config = dict(
    n_layer=16,
    d_model=160,
    n_head=2,
    n_kv_head=2,
    head_dim=64,
    d_mlp=640,
    vocab_size=2048,
    activation='squared_relu',
    norm='rmsnorm',
    norm_place='pre',
    norm_eps=1e-05,
    positions='rope',
    rope_base=10000.0,
    rope_fraction=1.0,
    qk_norm=True,
    attn_scale=0.151,
    bias='none',
    tie_embeddings=False,
    parallel_block=True,
    extras=['capped logits'],
    init='normal',
    init_std_qkv=0.0314,
    init_std_o=0.0,
    init_std_up=0.0314,
    init_std_down=0.0,
    optimizer='adamw',
    lr=0.00298,
    lr_mult_o=0.914,
    beta1=0.9,
    beta2=0.98,
    lr_head=0.00462,
    warmup_steps=297,
    schedule='wsd',
    decay_fraction=0.355,
    decay_shape='linear',
    final_lr_fraction=0.05,
    batch_tokens=[8192, 16384, 32768],
    seq_len=256,
    doc_mask=True,
    train_tokens=165500000,
    steps=10148,
    dataset='wikipedia_en',
)
Each number is 200 + 40 x the weight over its row's rms, rounded and kept within 0 to 999. Layers, rows and columns count from 0. The size before them is the row's rms in percent of the matrix's.

# down: layer 13 MLP down (transposed), 640x160, rms 0.244, rows 98-107, columns 0-159
# up: layer 13 MLP up, 640x160, rms 0.259, rows 99-108, columns 0-159
down98,104,257,211,74,199,232,253,146,217,178,254,182,163,220,245,175,193,160,226,162,172,243,197,183,178,139,246,213,201,175,219,190,213,170,169,184,201,181,261,128,192,190,235,199,248,163,271,173,197,195,96,157,154,212,164,219,262,197,200,232,254,149,236,202,145,168,247,189,193,177,161,174,150,261,235,194,227,123,215,195,184,154,289,161,179,179,240,276,129,184,178,158,211,135,237,169,287,252,297,143,188,180,225,258,196,202,233,237,164,145,201,106,166,216,176,197,250,252,183,243,209,227,180,203,248,171,148,205,262,249,213,209,191,240,135,194,186,170,179,186,157,225,169,161,151,234,224,182,113,202,198,205,239,197,198,178,165,246,249,226,210
up99,093,309,206,250,225,165,282,172,220,145,204,175,98,229,186,271,213,214,193,166,170,258,218,197,189,245,254,180,249,202,241,212,196,156,208,184,163,227,178,261,208,213,192,247,241,85,309,197,256,236,194,188,219,241,234,213,229,166,210,197,173,146,165,136,215,201,156,191,256,259,158,186,144,175,248,165,185,205,223,213,237,160,190,82,187,200,202,183,226,223,143,185,222,188,205,200,210,130,234,189,179,133,172,161,178,191,228,189,209,225,243,202,136,282,158,160,209,236,201,196,176,168,198,204,227,309,236,160,204,193,234,197,229,202,191,316,209,218,234,169,154,248,245,219,186,224,254,214,179,265,213,213,155,253,139,244,239,193,209,210,237
down99,095,167,216,179,158,139,182,215,146,246,183,242,179,213,181,131,202,240,221,226,225,276,169,214,208,188,196,162,157,212,184,203,98,188,215,195,214,203,202,195,238,237,232,183,170,178,205,223,210,227,238,242,190,173,160,207,168,146,205,244,226,176,178,277,199,166,152,258,156,292,176,203,240,228,236,172,220,217,269,289,193,238,178,215,210,208,235,183,224,245,232,205,174,238,228,186,221,243,172,101,220,173,203,185,235,159,229,86,240,257,302,143,209,176,184,243,176,230,208,171,154,189,189,175,234,146,201,184,213,159,245,241,215,217,223,106,173,297,215,191,227,194,321,223,164,232,126,171,175,271,127,181,221,234,183,146,183,193,112,202,177
up100,098,216,217,247,193,169,177,166,133,220,158,203,197,214,194,221,223,196,171,165,147,251,234,141,171,194,133,220,175,166,167,189,180,260,323,246,172,216,204,283,166,256,213,276,206,111,229,238,252,229,256,234,203,157,227,165,198,178,191,182,163,247,201,203,221,188,154,202,241,209,215,188,204,174,167,290,197,226,210,231,187,208,173,251,198,268,207,197,204,144,183,198,208,234,229,199,208,62,173,207,213,253,229,156,219,207,199,204,216,140,215,245,173,284,233,190,179,164,189,232,294,228,193,173,259,257,123,211,268,196,182,230,194,292,225,214,190,170,218,278,292,253,171,213,150,186,170,211,294,155,193,251,190,163,187,241,196,157,196,192,164
down100,099,158,148,260,202,144,232,224,204,186,154,98,199,181,177,183,191,220,255,176,210,220,168,185,260,191,201,217,271,192,188,259,213,199,203,218,206,220,187,158,194,222,259,200,209,144,243,198,259,172,197,180,222,195,210,276,252,177,125,231,215,163,236,250,142,200,89,207,197,225,239,184,177,200,267,140,204,198,168,190,256,239,211,130,244,207,141,129,248,165,171,204,178,139,232,158,179,187,191,117,286,132,204,214,151,272,204,186,134,150,221,140,172,223,230,162,143,208,208,128,146,205,192,259,194,212,257,251,185,241,252,196,221,260,167,202,147,213,197,230,173,214,292,221,200,169,208,228,183,334,235,203,214,206,234,170,191,218,183,156,191
up101,094,165,227,198,209,199,221,170,219,239,112,221,202,278,167,151,215,215,171,205,185,214,188,194,184,130,188,257,211,145,202,240,178,163,170,227,178,165,188,211,229,136,232,277,198,215,248,216,215,193,225,160,209,206,176,164,243,199,250,249,148,216,149,225,273,328,200,190,178,255,244,237,114,206,126,160,197,191,250,129,193,234,175,197,120,177,226,125,188,183,196,228,217,198,243,94,178,135,213,217,225,224,179,152,184,228,153,220,256,172,262,142,101,165,114,203,156,246,174,118,202,219,182,210,227,232,254,212,183,235,163,236,239,167,190,165,240,254,203,250,202,228,198,188,190,195,212,178,180,258,252,232,219,248,125,161,210,247,152,211,241
down101,095,116,124,195,209,160,197,198,202,245,189,214,141,112,197,132,252,225,199,181,213,240,209,217,210,194,220,207,193,198,227,184,238,190,227,186,214,179,236,124,188,221,226,179,243,228,154,208,180,216,263,259,181,198,203,239,244,256,195,233,219,191,245,155,188,160,230,216,234,146,235,185,168,118,330,197,226,204,276,221,237,195,140,224,142,193,170,230,210,185,201,192,206,212,174,202,262,163,195,230,254,209,208,243,215,228,219,197,112,237,300,222,185,160,182,226,194,176,275,175,272,199,202,217,221,124,228,175,186,160,168,226,233,219,246,228,182,228,207,181,166,246,239,140,135,242,117,137,151,249,96,214,132,225,169,253,186,136,279,169,222
up102,094,203,228,260,191,119,176,194,173,153,159,234,236,214,257,174,143,172,143,162,257,246,236,228,220,257,228,190,201,185,128,282,155,223,216,208,141,169,180,262,170,192,188,251,244,182,137,226,194,253,230,174,160,137,175,221,246,190,172,199,166,246,184,234,206,214,195,172,223,164,132,198,165,200,219,68,195,161,228,173,218,184,199,230,202,228,188,169,169,162,198,252,205,209,224,144,208,197,217,217,230,196,174,228,225,196,194,225,187,268,237,202,186,183,248,204,114,189,219,170,199,217,195,191,252,244,135,139,295,193,166,212,213,207,151,177,151,183,224,243,284,197,182,299,304,183,209,245,226,306,269,176,211,190,178,187,305,232,222,245,225
down102,097,241,150,116,211,157,156,208,240,147,176,238,178,177,202,229,218,230,182,205,186,221,210,188,274,213,182,187,266,186,189,260,239,226,207,201,246,304,276,210,141,247,188,240,183,149,213,169,192,158,239,230,204,214,221,187,171,242,191,172,220,185,201,200,204,204,169,208,224,233,135,225,255,244,330,180,268,197,174,192,194,141,253,285,208,231,168,134,218,200,219,206,242,221,194,173,203,227,203,148,297,131,164,227,202,171,287,237,99,165,245,208,280,215,200,209,189,201,217,189,160,255,200,237,187,280,215,268,197,213,259,151,216,200,261,255,196,211,239,273,253,264,211,217,168,154,171,239,198,180,186,238,165,183,119,199,232,186,225,165,161
up103,089,224,174,310,162,214,271,169,222,192,150,198,169,306,148,248,269,269,235,223,208,269,187,223,284,228,258,229,223,175,157,192,215,199,220,241,248,273,288,228,171,216,179,251,165,107,239,194,208,199,171,234,148,196,256,228,164,186,208,216,187,213,199,195,166,156,156,180,195,291,120,167,221,210,232,234,259,155,172,183,262,223,217,197,170,191,180,204,216,253,196,198,256,180,140,228,203,224,245,206,178,146,183,157,242,193,177,172,309,137,193,188,109,217,164,196,159,173,232,192,193,156,234,159,167,191,154,201,235,220,174,195,234,190,184,255,225,224,201,240,253,212,179,218,168,212,145,251,249,185,189,234,209,187,239,269,290,205,243,234,190
down103,092,163,299,193,114,186,167,220,213,199,155,234,208,203,169,215,189,177,226,232,269,278,222,164,217,230,188,182,207,177,244,212,160,201,234,204,257,174,203,183,172,244,169,166,172,235,194,235,248,250,194,206,184,264,211,203,223,188,133,186,209,206,227,179,175,244,153,233,190,164,245,224,168,246,188,178,247,190,254,185,196,129,160,258,199,220,197,129,213,206,195,244,202,250,235,214,220,167,157,171,197,225,268,243,202,208,226,143,219,249,138,180,272,169,142,211,151,207,128,216,192,119,443,244,219,208,281,150,212,227,240,191,159,193,204,214,215,177,162,216,192,173,207,232,162,249,200,155,197,195,229,186,188,184,202,221,206,190,149,144,226
up104,104,174,197,248,301,178,169,170,143,224,230,185,275,141,182,179,216,142,212,222,175,244,214,136,207,159,214,242,225,198,254,294,248,134,247,259,208,160,227,186,184,173,249,248,177,157,185,232,188,236,210,203,129,214,138,196,207,260,183,223,245,219,191,208,186,148,262,139,139,138,231,213,250,153,274,195,203,219,203,141,224,221,281,208,232,236,119,206,154,210,213,223,199,208,208,241,271,178,251,189,188,209,246,143,219,217,147,201,244,191,223,246,168,187,164,215,146,239,203,218,158,261,192,246,218,222,141,190,195,194,209,165,246,232,173,174,250,142,178,235,93,204,162,170,199,133,123,148,170,175,209,148,252,210,240,128,190,213,247,159,153
down104,101,127,239,160,178,221,174,136,268,187,188,233,205,267,194,205,149,235,186,175,284,188,300,156,197,226,292,142,200,222,193,219,160,228,248,194,146,189,225,231,284,187,177,185,137,181,188,190,233,201,215,120,214,200,224,275,244,175,178,224,262,190,198,257,180,228,198,251,183,214,181,224,234,220,211,237,217,251,157,218,154,230,165,204,159,193,236,171,246,258,168,197,170,173,278,213,229,226,174,203,244,147,252,227,306,156,204,233,212,238,178,212,211,256,203,214,207,242,244,247,272,147,229,170,206,240,155,286,167,246,227,189,187,186,179,140,219,236,177,216,194,219,182,290,152,245,295,261,215,144,165,254,200,201,164,174,199,124,199,241,203
up105,096,211,170,220,193,145,154,233,149,184,145,214,203,262,285,244,180,215,295,202,187,215,198,248,222,184,142,234,218,178,204,185,159,117,236,226,178,264,307,227,203,209,190,250,190,202,195,151,235,284,165,190,206,163,203,223,285,222,166,222,167,167,258,203,201,152,197,209,219,238,160,212,225,266,177,228,258,156,242,200,254,230,187,251,195,143,187,207,156,182,174,273,182,211,176,95,205,183,179,168,192,212,169,219,160,202,203,172,264,146,177,219,239,264,265,184,178,182,220,185,284,287,222,242,245,168,196,157,173,215,231,203,239,227,171,238,179,194,190,198,170,137,214,202,198,299,190,155,165,221,238,220,212,308,201,215,211,148,238,189,303
down105,096,163,199,241,208,234,177,183,236,284,194,185,145,175,195,231,220,197,139,207,142,146,211,189,213,177,172,282,195,202,213,172,165,161,161,329,214,158,196,208,193,200,216,243,152,261,167,214,206,139,229,208,255,222,277,224,204,140,241,193,166,154,170,206,205,304,264,158,229,197,210,191,211,175,160,200,171,150,222,153,136,157,246,225,161,233,229,230,166,192,150,178,176,193,182,210,238,167,249,187,256,228,206,176,212,189,112,228,172,195,153,165,217,150,141,185,221,233,175,134,170,233,160,143,232,232,221,209,237,105,175,153,265,154,230,177,174,187,212,200,279,244,191,166,136,188,193,268,145,171,218,189,197,87,182,133,248,223,242,147,157
up106,111,252,252,202,212,235,211,158,200,232,169,235,189,282,208,218,160,165,246,207,207,202,227,196,283,178,254,187,168,180,114,170,271,209,187,252,162,242,220,149,211,140,185,115,196,161,151,268,275,229,162,164,222,167,195,158,216,228,137,190,169,202,175,117,195,154,213,140,205,217,141,292,234,180,210,232,129,217,164,200,196,306,260,155,152,192,191,148,118,230,264,192,176,224,202,209,245,159,197,112,177,279,209,169,141,214,186,226,164,205,240,254,187,179,213,190,239,205,213,139,221,220,219,211,211,260,198,166,186,166,215,221,216,251,120,174,169,198,200,138,181,232,255,219,226,235,203,252,205,217,161,248,187,269,201,243,260,189,172,137,217
down106,116,94,181,150,213,151,227,236,233,215,207,204,208,199,165,183,264,148,199,237,150,297,240,207,273,207,197,193,140,175,319,208,166,173,212,204,171,242,122,184,211,190,244,162,195,153,189,137,221,164,181,289,176,254,244,273,237,244,167,284,186,165,233,240,191,223,175,241,173,181,198,165,194,243,223,227,197,195,164,248,238,185,217,241,203,143,250,195,235,202,226,214,142,191,224,186,216,180,149,166,208,176,215,246,271,279,168,209,203,243,229,213,239,198,205,231,167,238,315,230,210,232,170,257,248,206,217,140,203,210,197,215,154,210,150,197,114,127,195,227,188,226,179,174,145,140,248,213,226,257,112,218,264,228,200,206,202,190,233,251,182
up107,094,213,191,139,251,215,261,140,209,285,198,270,183,160,181,200,168,227,167,274,215,238,157,196,193,183,208,232,174,139,222,166,178,195,256,218,232,280,205,222,240,156,178,191,145,199,137,250,186,157,123,235,176,207,151,210,240,162,164,185,229,223,228,163,262,237,238,195,243,206,270,297,238,173,205,174,120,128,146,178,197,219,238,226,207,214,136,208,227,270,236,174,222,227,193,182,182,207,137,180,171,179,258,218,242,177,192,173,252,182,272,146,162,170,210,170,174,184,237,288,187,179,213,156,212,177,259,195,261,233,227,204,179,266,200,270,161,179,177,217,227,219,161,147,203,172,145,202,138,145,130,174,204,183,135,114,185,248,189,232,276
down107,095,190,203,180,143,163,212,191,193,228,207,164,223,184,203,202,229,224,158,242,264,167,207,98,267,230,268,195,268,215,248,234,161,217,214,201,236,161,222,128,177,212,212,181,201,222,157,179,220,191,187,293,140,156,95,293,258,151,109,202,246,195,163,218,216,246,116,174,168,180,212,231,272,208,231,176,226,204,163,174,231,229,237,168,189,242,136,276,263,224,194,176,138,215,230,198,238,216,172,159,191,237,163,158,256,213,177,231,231,185,247,168,208,217,203,199,247,218,223,153,145,144,237,234,194,119,219,199,163,233,236,253,197,140,282,198,249,173,237,157,253,219,180,204,160,187,139,203,184,246,226,181,198,236,122,195,203,169,127,142,239
up108,099,244,179,231,173,165,116,113,153,152,224,175,179,228,271,222,157,249,190,180,249,213,173,208,266,263,171,226,241,118,184,264,171,212,222,182,168,231,180,318,233,203,187,230,184,213,216,158,196,252,167,221,237,182,264,276,196,213,207,275,247,173,253,178,214,223,197,229,150,188,217,158,198,171,187,205,203,192,181,224,295,192,201,249,201,197,153,217,192,246,201,249,185,164,198,123,182,162,182,253,197,213,171,237,171,181,107,272,222,177,167,235,182,242,252,175,139,212,240,141,282,242,116,230,228,181,172,225,222,176,165,217,171,241,188,125,192,192,165,198,219,200,243,305,140,229,187,155,202,285,231,218,204,234,200,214,186,154,253,241,214